Weights of a small transformer language model: LayerNorm before each block.
Each number is 128 + 32 x the weight over its row's rms, rounded and kept within 0 to 255. Layers, rows and columns count from 0. The size above them is the row's rms in percent of the matrix's.

# layer 3 attention query, 256x256, rms 0.0478, rows 0-52, columns 128-191
size [117 134 114 114 138 119 122 101 103 118 121 105 120 121 136 124 111 119 128 126 108 111 137 125 116 138 133 130 116 121 134 133 110 128 160 124  97 125 129 106 126 106 118 107 114 128 135 114 115 117 128 118 113]
[[124  92  88 128  76  74 128 162  93 159 230  77  85  78  88 117 144 192 138 103 191  84 104 174 162 101 139 115 143 106 141 169 128 116 128 124  89 112 143 122 179 166 149 139 135 134 148 141 137  96 152 172 113 122 203 159 128 103 149 147 153 181 161 100]
 [113 224 136 104 207 169  51 163 148  81  74  75 130 118 207 186 112 154  69  85 135 139 142  56  80 117 109 170 123 120 169 165  89 106 147 122 131 117 103 170 136 171 154 112  84 149 118 109 157 173 145  91 120 112 104 103 161  88 120 136 122 118 105 162]
 [ 85 131 109 137 134 135 137 110 130 117  82  83 176 120 158 185  95 126 126 106 186 163 155  79  89  86 133 156 175 112 192 170 101 116 102 137 122 151 112 160 145 109 168 175  70 132  92 112 167 146 206 179 123 162  92  87 165 106 117 104  83 161 111 141]
 [132 183 117  76 168 124  53 147 131 106 122  95  62 139 181 107 181  95 114 149 105 111  95 182 103 169  97 174  39 126 105 141  93 175 176 136 162 112 112 153  93 168 109 100 194 117 152 127 127 115 103 121 135 123 121 117  87 105  91 167 160  93 134 129]
 [157 122 172 135  95 120 115  21 176 100 125 144 124 120  72  12 113 119 163 147  97  89 142 187 119 139 145 144 141 135 129 125 116 126 156 127 123 157 121 138 100 139  91 123 125  99 164 151 130  88 124  91 155 157 123 157 127 118 106 117  79 109 146 126]
 [100  97 138 164 164 173  51  92 114 109 169  99 133  90 137 160  93 139 132 110 175 118 125 159  85  96 129 161 125 133 137 148  89 148 192 123 176 134 118 208  77 139 174 167 134 108 127 107  96 105 106 177  81 130  70  83 116 129 142 136 164  96  93 183]
 [101 123 248 153 170 169 140  92 142 147 199 135 127 106 100 112  85  78 137 100 153 131 111 151 126 111 109 150 181  98 155 175 173 117 103 110 118 141 120 132 114 105 203 142 111 104 127  99 139 131 103 136  93 129 182 120 142 138 159 133  86 117 147 179]
 [ 70 147 158 107  96 153 229 132 118 159 218 164 127 102  51 119 144 146 149 120 174 149 104 140 148 149 143 113 100 122 174 130 170  86  68 175 136  94 158 104 147 126 125 129 154  68 112 136  96  98 175 182 147 102 168 187  90 151 109 163 123 163 142 140]
 [108 172 112  90 126 132 102 147 131 103  80 118  86 136 170  77 201 123 132 117 104 136 100 107 118 169  94 154  37 152  90  86 127 157 149 169 152 123 138 128 124 146  90 102 178 101 155 121 122 105 111 124 158 115 151 156  74 162  98 162 143 114 105 117]
 [146 160 144 150 152  98 123 136 134 110  64 125 109 178 150 125 138 106  70 137  92 137 117 139  95 167 125 137 104 144 112  90 146 106 169 141 130 136  99 141  73 138 115 119 153 105 125 109  97 122  49  78 179 108 140 113 104 158 115 111 194  60 106 137]
 [ 87 164 219  71 150 178 186 103 154 189 125 211 102 135  90 132 118 113 102  89 126 135 113  93 130 186  98 154 104 117 141  76 179 154 102 122 137 149 154 113  80 158 170 144 167 138 104 123 119  91 138 144 185 104 122 190 115 178  72 142 141 123 126 147]
 [ 94 163 211 189 132 128 160 129 132  99 174 102 140 101 101 104 166 180  90 107 100  77 104 158 159 128 102 111 128 175 156 130 137  98 172 109 112 137 160 144  80 126 122  87 175 126 138 116 109  94  75 140 111 141 136 118 113 121 161 104 116  87  76 156]
 [137 111   0 112  78  66 132 160 119 162  52 119 110 170 119 149 113 108 140 139 152 168 166  98  97 113 169 143 139 110 100 105  39 119  80 178 115 150 114 128 160 140  99 145  77 147 114 121 144 144 154 133 168 132  73 159 106  90  52 125 171 175 170  79]
 [147 112   0 182 111  71 113 181 132 145  89  65  95 121 204 182  98 158 116 154 148 145 135 127 105  80 166 134 160 120  83 156  48 135 166 163 144 133 118 140 134 139  65 133 119 136 123 104 124 142 152 142 108 122  91  95 120 116 124  93 169 116  80 127]
 [110 139  54 166 135 110 117 201  87 117 116  73 162 140 168 175 154 163 112 157 148 133 148  89 126  76 160 115 172 105 135 166  92  74 132 147 121 114 122 119 176 162 117 115 104 146 122 138  95 120 157 137 108 122 120  97 159  78 142 105 120 147 150 141]
 [119 184 138 123 169 138   0  71 184  82 145  85 118 122 187 125 122 102 134 113 104  94 143 169  76 151 100 159  78 102 112 166  93 163 176  86 169 119 102 179  79 123 138 120 125 100 125 113 124 147 118 131 105 133  96 103 135  96 115 157 119  93 121 146]
 [117 154  76  59 117 137 105 120 131 130 102 174  99 100 144  57 181 132 149 139 110 127  65 149 117 146 141 177  25 159 121 109 156 171 108 156 151 133 144 118 117 136 114 135 196  82 126 168 182 111 170 105 178 118 143 175 112 174  92 156 121 155  99  85]
 [149  87 183 184 127 156 162  82 155 130 188 129 154 101  73 129  61 139 121  95 141  96 135 152 169 114 127  90 213 117 151 156 164 107 111  69 109 136 143 138 130 129 177 161  95 155 130 126 112 109 123 129  91 164 147  77 168 143 175  87 114 125 141 169]
 [116  98 102 134 163 138 119 158  67 128 183  83 179 136 130 193 109 130 102 158 123 140 129 102 162 113 121  99 149  82 135 166 128 157 108 163 134 119  99 105 177 110 184  73  97 127 102  97 127 154  95 154  75 111 162 120 177  51 166 159 121 147 189 142]
 [146  97  19 157  98  84  79 145 120  90 100  95 122 160 200 154 155 116 150 138  71 130 134 126 102 107 182 137 134 121  68 150  54 130 155 123 147 134 129 136 115 110  55 111  93 117 106 135 100 174  89 131  93 134 129  54 107  73 149 117 115 117 118 123]
 [192  42 142 131 125 140  90 130 138 176 154 116 114 100 123 128  28 113 123 130 173 134 119 119 139  75 154 136 178 118 129 123 113 136 123 124 168 173 111 176 143  87 154 184  90 132 162 120 165 143 144 149 104 162  89 129 126 120 120 125 125 135 119 121]
 [162 167 114 131 115  85 115 141 160 129 118  99 106 114 141  66 180 164 124 137  79  58 133 171 125 143 135  95 112 160  80 136 105  81 181 137 107 116 176 112  88 175 124 108 197 115 170 101  65  79 112 128 144 102 151 173 116 116 139 107 175 103 135 148]
 [162 124  60 106 101  84 162 136 156 190 146 153  70 106  31 106 158 148 109 145 129 115 150 133 118 135 157  97 138 112 135 145 112 127 131 125  87 153 140 106 148 166 117 144 129 134 180 180 133  90 157 101 128 127 141 159 145  68  55 101 165 158 185  80]
 [155  71 119 166  98 108  94 104 102 140 152 119 113 117 115 146 118  77 152 156 130 134 159 195 130 131 152 120 144 127  77 140  68 162 162 129 141 132  92 148 123  55  79 133  80 118 105 137  80 147  92 191 132 116  99  88 102  99 150 125 178  67 136 109]
 [156 126 133 122  97  89 120  65 125  74 144 150 101 161 121  93 152 128 141 152  71  82 112 191 130 177 134 145  60 153  79 104  82 131 163 143 108 129 138  95  77 140  92 108 180  87  97 122  63 106  43 115 124 116 157 130  87 149 135 134 134  69 124 127]
 [135 117 176 182 108 183 181  86 141 225 150 151  79  99 111 102  82  95 130 152 143 133 123 144  84 101 156 124 196 116 114 185 126 145 141 105 136 140 118 161  88 122 120 162  95  98 135 157 133 123 132 141 156 135 112 144 146 130  91 128 103 141 152 127]
 [146 152 121  63 175 128  34 179 118  96 160  62 135  97  94 120 102 161  93  77 146 113 148 102 135  94 105 141 155 151 165 153 102 103 163 108 106 126  85 151 148 122 180 128 113 139 192 122 190 128 144 112  83 154  92 154 149  91 127 108 126  99 164 125]
 [138 177  58 120 200 139  32 151 142 125 110  90 104 111 201 152 132 137 102 100 120 148  97  97  73 123 136 177 111 103 110 143  94 146 170 124 144 128 112 146 119 147 153 122 133 110 144 118 164 140 112  83 126 111 102 106 118  91 110 135 185  92 135 130]
 [135 169  99  68  95  97 135  88 138  92 135 161  85 133  97  61 188 151 130 137 136  80 130 177 130 171 121 133  46 153 121 114 115 136 147 138 113 102 178 100 130 178 114 128 185  96 119 147 126  87  90 103 125 130 148 157  83 134 100 127 177  94 141 114]
 [148 207 111  76 169  93  40 120 185  92  84 148 138 107 121  93 138 133 128  91 123 101 135  96  87 157 107 159  98 140 148  75 137 150 127 109 132 143 146 139 111 161 124 165 132 135 158 124 169 143 171 128 189 133  36 159  95 151  63 131 145 141 120 121]
 [121  84 160 126  76 120 181  54 147 179 196 172  80 109  41  65 126 126 159 131 158  80 126 176 150 129 133 100 144 139 172 120 154 114 131 122 111 137 147 113 125 137 167 165 136  91 126 167 105  76 141 154 128 148 121 162  94 140 104 136 144 121 155 130]
 [ 49  97 151 162  96 156 150 111  85 137 195 182 126 180 130 154 149  97 140 158 158 140 133 191 173 138 121 142  91  51 131 174 163 175 108 147 153 126 149 128 138 128 157  88 156 121  94 129  79  79 145 136 102  92 184 131 144 132 158 212 148 167 131 144]
 [110 142 141 132 155 129 158 132 163 121 181 129 133 102  86 168  62 167 137  67 144 100 143 123 132  78 148 102 207 104 156 148  84  74 159  96 106 118 151 114 101  94 148 164  97 142 118  97 127  83 130 130  96 148 109 102 122  99 131  96 157 100 152 140]
 [ 99 154 200  95 175 189 162 126 153 170 141 161  83 129  84 125  84  93 109 103 155 115 119 104  68 158 105 144 172 134 199 149 149 109 132 122 123 146 127 139  92 152 192 164 121 109 121 120 134 120 149 158 151 122 106 159 130 162  88 114 115 118 148 163]
 [130 119 212 130  96 146 162  44 137 145 165 165 113  92  81 101 125 128 150  98 143 107 103 184 131 133 131 136 108 160 140 126 130 162 118  96 135 148 177 138 105 125 145 167 168 115 130 148 117  82 162 134 166 153 109 140 101 197  88 101 111 133  96 129]
 [157 121 175 130 135 135 175 108 108 113 144 161 131 173  91 114 109 120 120 105 119 111  93 190 129 157 137 104  98 175  84 128 135 120 149 128 131 132 139  96  81 109 147 110 203  97 106 120  93 106  34  93 124 138 162 121  88 176 121 117 176  66 102 190]
 [185 154 172 115 127 137 155 111 110 123 217 152 103 152  88  78 144 123 138 128  81 113 126 147 157 197 117 102  77 164 101 139 157 161 138 104 125  82 148  75 129 136  72  83 157 118 148 120  89  83  87 139 137 145 164 160 108 131 113 114 135  99 129 104]
 [105 109  65 145 101 100  95 159  78  94 120  76 123 162 151 123 199 135 144 199 106 126 120 161 145 136 134 145  75 142  82 135  88 151 152 188 142  97 125 135 141 100  49  72 134 114 127 125 102 139  92 118  92  97 150 136 115  82 171 167 123 129 129  90]
 [ 93 151  80 130 160 140  76 221 112 156 111  63 170 110 193 180 129 105 109 132 142 178 107 111  90  98 109 174 112  85 148 176 106 175 116 136 145 128  85 187 155 140 144 116  82 123 144 139 204 156 174 130 109 116 105 134 141 113 119 169 130 182 112  91]
 [141 119 117  47 112  99  73 110 117 104 173 166  90 112  74  67 181 142 133 158 129  75 119 163 120 183 103 165  31 168 137  97 140 153 129 157 170 109 142  94 116 150  81 119 153  83 175 153 124  83  76 110 133 138 112 178  83 143 105 149 172 106  96  95]
 [130 147 105 113 162  84  69 117 153  84 157  98  84 134 162 109 165 148 123 135  64  81 116 169 109 161 129 172 112 132  77 136  90 120 179 135  98 114 139 118 102 144 100  92 161 103 142 117 123 110  59 102  91 106 161 122 102  84 142 121 162  76 151 125]
 [118 188  72  73 106 110  68  94 156 104 115 190  92  85 112  81 183 140 141 104 124 101  87 143  66 154 141 177  59 159 138 143 137 159 138 131 154 129 174 107 111 160 132 122 173  89 119 143 132 100 149 120 182 103 142 156 102 132  81 162 143 139 128 100]
 [104 209  90 104 142 127 109 159 146  88  68 102 154 135 132 181 152 115 119 128 159 166 174 104  89 168  92 165  58  58 165 149 105 147  98 169 163 131 100 143 136 161 132 161 124 139  91 142 191 150 133 143 161 101  56 126 119 116  59 144 141 124 139 136]
 [106 118 185 174 117 143 158 110 122 123 179 120 115 143  87  53 117 128 145 101 138 109 138 134 136 131 117 103 143 133 131 157 159  86 106 119  67  82 148 139 147 158 140 113 135 123 165 125 133  83 151 172  91 134 177 177 128 111 146 132  93 129 132 161]
 [121 115 157  80  79  97 137  88  91  89 182 167 104 181  93  47 200 117 168 125 121  97 136 170 155 187 112  99  46 172 127 103 116 135 142 137 114  92 178  97 112 145  95 100 167 104 127 132  83  83  83 115 104 135 186 146  99 182 139 143 141  88 142 124]
 [129 145  66 167 171 137 144 183 140 166  98  85 117 151 142 166 113 113  70 150 103 172 161  62 131 140 165 121 171 124 112 122 153 115 119 123 134  97  84 128 144 151 131  91  60 181 106 143 116 200 119  98 129  97 132  98 159  63 143 136 136 175 153 133]
 [163 146 191 152 180 142 135  30 167 123 166 165 141 125  74 136  67 103 149  81  68 105 133 107  77 139 176 153 165 146 142 125 159  73 155 106 113 121 113  84  94 123 157 144  77  85 101  69 119 116  52  98 135 132 127 124 135 129 149  75 144  62 140 150]
 [ 95 182  68  54  84 116 134 117 138 100 162 150 104 129  91  68 223 136 128 151 108  83 112 167 119 171 109 144  62 159 144 148 122 139 117 135 150 112 156  84 116 160 106 106 188  69 117 147 147  91  97 102 138 101 170 162  86 125  76 152 147 125 139 102]
 [116 149  69  57 139  76  83 130 182 136 123 114  88  96 103 114 143 154 137  77 149  93 109 111 102 138 114 145 108 140 177 106 127 132 134 127 100 160 126 136 155 170 181 125 116 138 163 140 177  88 188 143 121 155 114 166 122 148 102 128 177 171 149  94]
 [114 196 184  58 182 171  79 137 126  87 109 151 128 119 152 104 144  94 103  87 170 150  82 109  89 160  61 166  29 109 157 121 133 166 139 103 144 147 131 151  83 134 153 127 171 103 119 128 179 104 157  93 164 138 110 125 144 147 105 170 153  88 121 140]
 [136  53 194 157 165 183 101  64 123 117 237 141  89 104  78 101 136 138 130 126 124  66  88 211 147 133 110 119  87 164 117 163 177 145 181 110 172 142 133 127  68 129 175 102 183 107 115 132 112 119  35 145  91 138 154  93 117 119 175 146 144  87 119 181]
 [122 144 143 125 109 107 144 119 150 133 181 106  93 103  49  31 157 128 134 154 157 112 145 183 153 158 112  98 128 141 152 135 148 138 144 101  86 130 121 151 173 169 112  96 107 118 162 187 140  93 123 118 156 157 117 167 109 132 119 128 115 171 122  97]
 [105 152 167 151 161 159 170 206 136 192  95  84 107 123 156 202  92 137  77 122 154 168 116  91 162  91 127 123 222  94 127 172 120 124 111 113 133 157 108 152 120 127 171 132 150 137 116 136 142 163 164 105 145  88 137 109 156  89 144 114 119 157 123 130]]
# layer 3 attention key, 256x256, rms 0.0335, rows 0-51, columns 128-191
size [102 137 113 149 139 127 144 102 135 134 142 101 124 114 136 125 146 116 129 126 113  94 124 123 105 154 144 104  95 140  96 137 124 115 134 102  98 145  95 104 104 143 116  95  98 177 125 102 121 107 112  98]
[[ 96 185 126 131 113 134 116 155 140 169 142 141 105 156 103 140 138 120  58  97 101  91 127 202 152 159 145 112 119  93 121 192 146 137 122  81 126 170 160 153 132 103 158 121 106 146 122 182 116 149 164 162 176 130 112  94 126 151 145 135  91 112 144 127]
 [177  43 130  93 182  69 122 161 107 129 107  73 164 102 151 101 150 149 212 179 117 139 158 157 104 153 136 105  82 158  88 104 106  88 149 156 146 101 142 120  87 123  49 134 131 139 124  74 115  72 115 113 110 165 125 140 118 100 132 162  89 119 115 134]
 [175  63 109 100 145 138 152 148 109 112  95 106 161 146 167 116 182 130 186 164 160  99 140 153 190 146 113 142 125 175 135 131 113  96 110 166 156 109 142 113 145 108  71 175 151 130 157  51 123  97 100 109  74 174  79 112 147 154 167 158 128 120  94 102]
 [ 89 116 133 126 120 147 130 129 187 100  83 166 102  82 174 175  86 122 151 124 165 211 143  62  97  82 123 144  85 157 151  83  63 102  98 198  97 118  89 145 151 162 106 163  98 152  89 124 110  98  80 104 124 103 129 194 125 102  87 157 116 225 138 131]
 [107 138 181 156 116 158 159 124 130 132 173 215 100 206 146 103  86 148 102 133 190 100 107  74 174  58 126 169 197 101 146 231 118 151  63 125 132 117 100 105 112  96 172 108 105 139 137 140 127 177  81 115 155 130 134 113  83 105  76 138 146 154 112 155]
 [144  80 125 153  91  95 140 115 211 128 109  83 137  81 152 145 118 121 149 174 182 149 101 159 143 122 106 114  90 167 133 134 127 156 209 158 111 136 119  95 183  85 100 195 128 157 139 136 171 118 141 136 109 138 175 132 104 139 166 120 133 129 102 179]
 [139  87 125 114 149 136 105 199 124 110 117  76 136 100  70 163 138  93  96  83  31 135 157  86  94 115 106 118 159  74 125 179 108 106 120 127 143 161  91 152  73 172 129  99 185 190  95  91 153 143 168 141 147 100 102 187 147 112 158 124 108  61 121  94]
 [ 89 159 147 103 147 128 196 165 140 108 203  76 154 172  94 157 119 119  80  86  78 125 104 138 163 143 133 135 130  93 137 144 136 135  79 121 122 221  62 141 144 125 141 112 117 191  50 119  96 157 146 178 145 134 117 111 165 118  92 206 118 153 124 128]
 [122 139  94  77 139 125 143 148 108  80 130 156 111 169 175 126  81 146 117 128 213 165 102  86 177 154 175 178 115 119 133  73 120 101 108 154  75 136  99 154  90 138 101 157 137 110 130 145 117  96 103 100 104 135 127 129 121 100  92 202 116 198 174 128]
 [124 102 149 164 165 114  62 186 116 138 183 110 130  89 167 135  70 137  90 133  92 144  77 105 124  92 164 136 143 112 134 136 163 131  96 126 130 136 100  49  59 128 109  33 137 142  79 158 126 127 122 172  98 122 141 138 133  48 125 182 152 113 147 176]
 [ 82 139 113  89 181 106 123 130 132 110 158 100 183  61 123 209 126 125 127 102  68 130 144  97  69 143 159 138 132  95  90 100  96 139 124 153 119 184  63 138  95  87 122  78 146 167  70 104  84 121 148  78 155 127 132 191 154  79 106 180 139 170 159 144]
 [134 107 167  92 164 138  92 136 131 188 201 119 121 149  98 154 128 122  99 110  76 124 109 164 127 122 174 113 187  81 121 138 137 165 102  82 141 143 132  84 123 128  99  80 133 189 135 159  83 134 166 163 132 136 216  85 155 130 145 150 112  87 143 119]
 [120 183  72 207 105 128 185 112  71 127 127 121 138 110 138  92 140 123 136 172 181 107 131 144 120 122  71 153 126 168 152 105 101 109 135 169 155  79 166 113 157  90 102 129 114  44 139 137 158 140 104 146  98 150  84 137 115 136 140 127 149 131 129 137]
 [151  68 125 141  89 115 126  87 123 140 107 141 106 148 161 113 138 127 185 141 224 117 100 182 159 132 130 125 110 215 167  89 134 138 147 140 149  93 163 128 188 109 136 166 101  63 153 118 179 108 121 162  81 162 103  97 116 188 168 100 124 124 102 156]
 [126  80 144 139 155  84 166 129 134 170  88  68 135 124 137 117 148 123 151 142 187 103 135 214 134 135 115  99  65 210 107 108  98  99 158 168 116 103 159 101 149  97  76 150 152  92 174 115 133  94 184 159  71 171 149  82 116 162 164 135  94 125  92 148]
 [137  52 143 140 100 139 124 103 156 103  58 199 115 111 178  98 103 138 159 160 177 140 117  73 127 103 121 138  80 162 127 138  90 122 145 161 108  84 123 153 142 154  98 136 134 148 104  86 159  78  65  91 161 119 131 189 102 119  91  77 127 166 131 131]
 [ 80 142  73  82  97 120 139 123 107  56 166 142 115 107 153 144  93 126 131 128 166 179 159  31 139 137 148 165 105 148 114 114  94 129  81 127 128 122 101 176 152 148 126 154 109 121  91 114 172  76  97  57 109 142 109 161 109  82  95 174 120 160 142  95]
 [127 109 164 106 123 106 113 129 123 148 161 123 137 137  94 127 137 136 127 102  64  62 131 182 117 152 148 133 172  84 119 173 161 178 113  64 129 152 135 113  92 132 176  92 102 171 122 148 125 154 180 159 167 100 163  98 138 164 154  90 150  98 119 136]
 [166 119 120 135 139 115 138 146 152  93  21 119 191  54 102 117 148 122 150 132 109  89 150 147 124 147  93 123  75 156  93 148 122 108 153 147 154 109 163 162 144 161 116 173 178 134 129  30 179 113 113 112 147 147  39 144 114 150 158  71  96  66 109 128]
 [147 136 154 124 134 170 139 121 107 158 128 149 111 166 162  74  94 144 144 161 183 144  95 115 165 108 125 188 133 192 130  38 118 137 130 122 113  62 149  92 135  94 196 168 131  81 186 137 130 152 122 190  96 122 154  91 112 152 137  81 126 126 110 142]
 [150 117  76 212  81 139 125  56 111 108  93 140 119 123 168 133 159 124 144 149 207 120 172 159 159  98  85 157 121 162 147 129 115 130 134  93 152  81 142 143 165 151 130 158 117 101 162 122 195 140 129 109 105 167 127 164 114 134 149 106 118 108 123 121]
 [115 133 155 141 117 153 163 130 139 143 173 139  92 173 147  76  91 156  91  66 149 120  66 140  99 151 187 106 141  95 138 215 159 129 127 101 150 135 171 138 108 150 167 122  93 137  51 170 125 148 114 128 189  85 183  85 122 146  99 146 176 137 164 155]
 [ 76 172 121 161 169 130 170 126 133 152 185 153 146 138  83 160 128 138 110 125 110  71 157 151  96 105 134 110 169  92 141 157 148 163 130 102 178 137 138 116 104  73 181  87  88 124 113 166  90 156 192 185 202 142 116 153 122 154 117 154 179  83 126 161]
 [167 112 124 135 115 168  91 123 161 157  75 112 115  82 113 136 126 103 156 107 123 149 115  91 132  64  77 133  93 181 228  81 154 140 152 163 142 141 122 134 173  87 156 167 129 108 165 127 131 185 135 179  93  94 105 142 127 153 149  74 141 164 136 159]
 [107 160 200 153 109 157 135 166 146 105 211 146  96 165 144 103  93 145  54 115 112 140  37  83 133 105 140 130 179  84 127 185 143 132 106 116 139 128 106  84 108 155 167 110 141 149 111 195  93 146  89 126 146  88 138 147 104  92  89 189 143 152 113 152]
 [105  86 134 132 127 114 144 147 147 158 155 132 100 138  92 187 103 111 120 130 111 152 152 112  68  55 130 105 177 139 170 109 109 140 136 173 130 161  57  89 148  95 192 116  94 141 117 143  97 156 160 167 148 111 115 131 120 109 131 111 141 149 102 114]
 [166 151  84 135  80 143 111 103  91 114  83 138 145 142 169  89 154 145 137  89 133 123 163 184 124 150 112 126 114  96 123 233 158 128 160 106 132 111 178 131 123 169 114 148  92 103 134 147 168 145 139 119 172 157 152 111 118 152 124 125 119  83 162 130]
 [129  69  78 150 113  75 110 126 132  97  61 106 122  41 146 122 110 118 173 162 152 142 169 113  96 151 113 122  45 203 101  96  76 127 162 152 138  64 131 156 130 140 109 143 132  75  99 110 160  79 143 109 116 140 127 210 113 119 160 108 130  97  95 134]
 [ 92 153 151 115  99 143 141 164 125 119 178 153 110 167  97 122 123 143  86  75 113 116  86 127  82 138 173 110 140  79 126 192 146 147 139 129 131 158 125 129 109 147 157  93 115 157  32 189  64 122 132 124 184  93 142 122 136 109 102 127 135 143 172 149]
 [116 162  53 150  95 151 117  85  79 130 111 161  90 103 181  94  97 143 139 124 163 108 165 101 119 170 162 203  93 140  84 147 131 158 152 124 114 128 136 144 121 149 104 117 123 136  84 129 121  51  70  40 129 117 135 132 104  86  57 138 214 147 183 136]
 [ 98 166 163 166 129 162 131 147 146 132 192 124 107 166 100 151 122 135  88 104 126 123 114 127 119 122 145 107 167  80 140 179 123 146 120  84 125 154 103 103 135 161 142  91 120 163  84 195 114 172 148 157 191 122 138 123 138 116 120 127 114 157 139 157]
 [ 56 144 172  84 156 123 148 156 217 141 126 111 143  56  90 199 105 140 112 146  54 163 119 114 123 113 128  98 109 173 117  76  93 135 114 175 102 165  84 141 169  73 140 125 161 165 139 100 140 136 181 135 114 121 108 154 142 121 138 127 104 169  92  96]
 [107  80 157 139 134 127 142 163 125 132 229  87 183 167 143 116 182 108 115  88 100  95 102 137 134 161 103 142 116 131 131 178 141 167  90  63 180 121 110 103 129 114 143  88 114 156 131 140 110 173 152 183 158 161 157 111 128 181 150 130 128 104 123 140]
 [122 164 105 134 163 119 121 185 125 120 201  81 151  97 118 187 160 118  96  88  76 127 154 142  84 148  97 109 151  88 126 164 133 152 131 102 176 144  94  98  74  94  97  92 106 184 107 137 106 127 134 141 123 136 137 125 163 113 123 185 137 134 131 138]
 [100 117 160 115 117 129 118 156 137 107 229 141 102 154 111 181 131  99 119  90 137 142 121  93 153 103 149 114 174  85 149 136 149 196  65 104 163 186  53 108 141 123 111 103  85 186  96 161  88 136 152 125 161  83 173 145 183 117  78 150 143 187 129 131]
 [135 134 170 155 157 108 120 160 131  77 170 114 103 163 105 151 106 149  87  57  98 119 109 112 106 132 145  96 162  55 167 152 162 134 103  89 117 153 120  80 102 180 159  87 145 176  68 156 100 141 134 201 157 130 159 117 159 100 160 167 155 111 108 148]
 [105 142 153 122 126 126 130 137 145 123 165 165  98 125 108 165  81 146 105  81  71 125 121 148  74 107 158 114 130  88 128 129 132 141 116 116 111 196  94 116 111 131 154 102 141 177  96 204  63 141 140 128 184 122 158 105 131 129  45 144 156 177 161 130]
 [141 133 138  81  99 132 113 147 195 125  74 163  76 124 124 109  78 111 125 137 168 190  49 143 155  89 128 129 129 196 189 110 121 111 121 149 104 110 173 144 160 145 139 178 166  76 172 130 118 159  94 152  97 127 116  93 112 112 147 116  80 148 101 110]
 [137  95  86 110 108 124 119 123 106  97  77 155 149 107 154 123 122 120 179 181 151 162 179 142 181 102 101 134 105 190 136 109 115 111 124 157 103  93 110 137 170  78 102 186 136  98 191  76 161 132 119 122  73 138 101 131 125 136 143 121 101 127 117 109]
 [136 190 104 132 116 155 123 106 157 122 151 136  91 117 145 144  52 143  54  97 116 146 122 112 116 109 149 125 133  73 105 153 125 149 148 108 106 158  92 137 119 145 127 131 135 137  94 192  97 131 114  73 200  96 146 149 111 104  95 154 167 143 174 156]
 [137 149 169 144 120 125 134 121 139 102 179 170  77 153 173  71 106 159  99  68 143 135  79 110 107 109 129 178 119  85  86 186 118 141 122  92 142  79 139 120 120 185 173 125 122 120  61 177 108 128 119 144 196 126 142 115 120 147  88 132 123 119 141 144]
 [ 82 167 129 104 139 142 137 161 120  76 173 124 132  83 148 153  56 125 115 122 105 172 120  83 132 150 147 158  97 177 121 104  56 136 141 130 125 157  92 113 115 133 127 121 141 108  86 164  98  92  75  97 120  93 136 145 117  64  81 157 167 171 135 123]
 [145 118  67 125 166  95 107 150 124 119  79  97 183  88 161 156 179 169 166 159 104 111 184  86 149 176 112 151 107 196 125  93 117 118 140 150 132 108  60 141 121  97  96 131 144 144 112  21 126  95 125  95  99 135 123 183 135 102 130 149 157 134 144 130]
 [103 153 173  89  91 132 151 144 127 143 160 114  93 180  95 117 113 153 109  90 117 110  91 160 137 138 150 118 148  81 134 211 163 117 141  90 145 161 152 108 104 164 153 112 123 163  93 194  78 171 153 180 151 131 142  59 153 138  79 105 115 149 132 143]
 [106 142 168 111 110 147 130 153 150 116 194 137 110 173 122 109  89 137  67  91  88 154  87 147 119 133 137 141 164  64 158 167 150 132 120  99 113 159 126 152  65 153 175 135 113 192  95 203  82 164 120 130 149  91 125 118 133 116  68 175 156 141 170 136]
 [117 170 148 103 112 127 149  97  91 181  94 115 181  71  84 127 130 138 136 168  85 128 166 153  59 138 116  93 103 133  87  36  98  92 144 178 136 146 164 120  88 109 151 114 146 141 147  90  97 112 140 149 109  88  71 118 128 157 110  99 139 132 145 163]
 [138  93 157 131 119 130 118 144  88 121 186  78 154 135 136 104  85 151  88 126  65  94 110  83  91 114 127 165 138  98  97 168 138 151 113  98 168  99  94  88  72  95 168  91 136 186  88 142 117 126 131 156 158  94 139 111 131 120 125 117 147  97 137 155]
 [102 181 121  99 111 147 143 171 134  76 187 142 126 130 122 142  96 157  75 126  70 143  89 116  76 141 151 121 141  97 127 147 110 123 145 134 137 138  55 147 107 180 146 115 132 159  39 152  69 118 108 111 173 107 103 135 124 122 100 172 134  90 147 127]
 [ 95 197 104 168 101 111 113 101 123 129 156 127 117 131 185 111 148 140 124 133 154  81 149 166 143 183 134 148 109  69 106 209 118 143 145  59 177 106 158 119 112 152  91 147 100 101  95 179 163  93 128 113 158 147 107 125  96 151 145 171 129 107 154 143]
 [137  93  77 132 144 133 100 160 130  40  96 114 184 116 177 178 158  91 181 116 114 161 162  70 154 116  83 114 136 150 120  93 100 144 144 128 135 109 107 170 114 136  77 147 153 110 150  42 163 106 144  81  87 132  89 187 129 112 132 147 109 128 103  96]
 [124 127 157 120 127 109 148 142 215 114 147 133 125 118 112 174  87 158 101  64  86 149 100 131 123 142 159 120 156  74 134 147 118 146 130 125 119 163  65 129 130 169 162 117 116 192 126 166 107 120 131 141 169 104 144 117 133 130 121 121 133 111 131 128]
 [102 174 136 119 128 144 123 100 126 144 142 159  96 173 128 149 103 142  85  80 114 138 102 146 105 103 169 130 147  72 135 170 121 150 130 122  98 164 105 137 115 125 147 105 105 132  90 194  60 140 151 134 167 116 176  84 142 125 105 167 137 146 159 146]]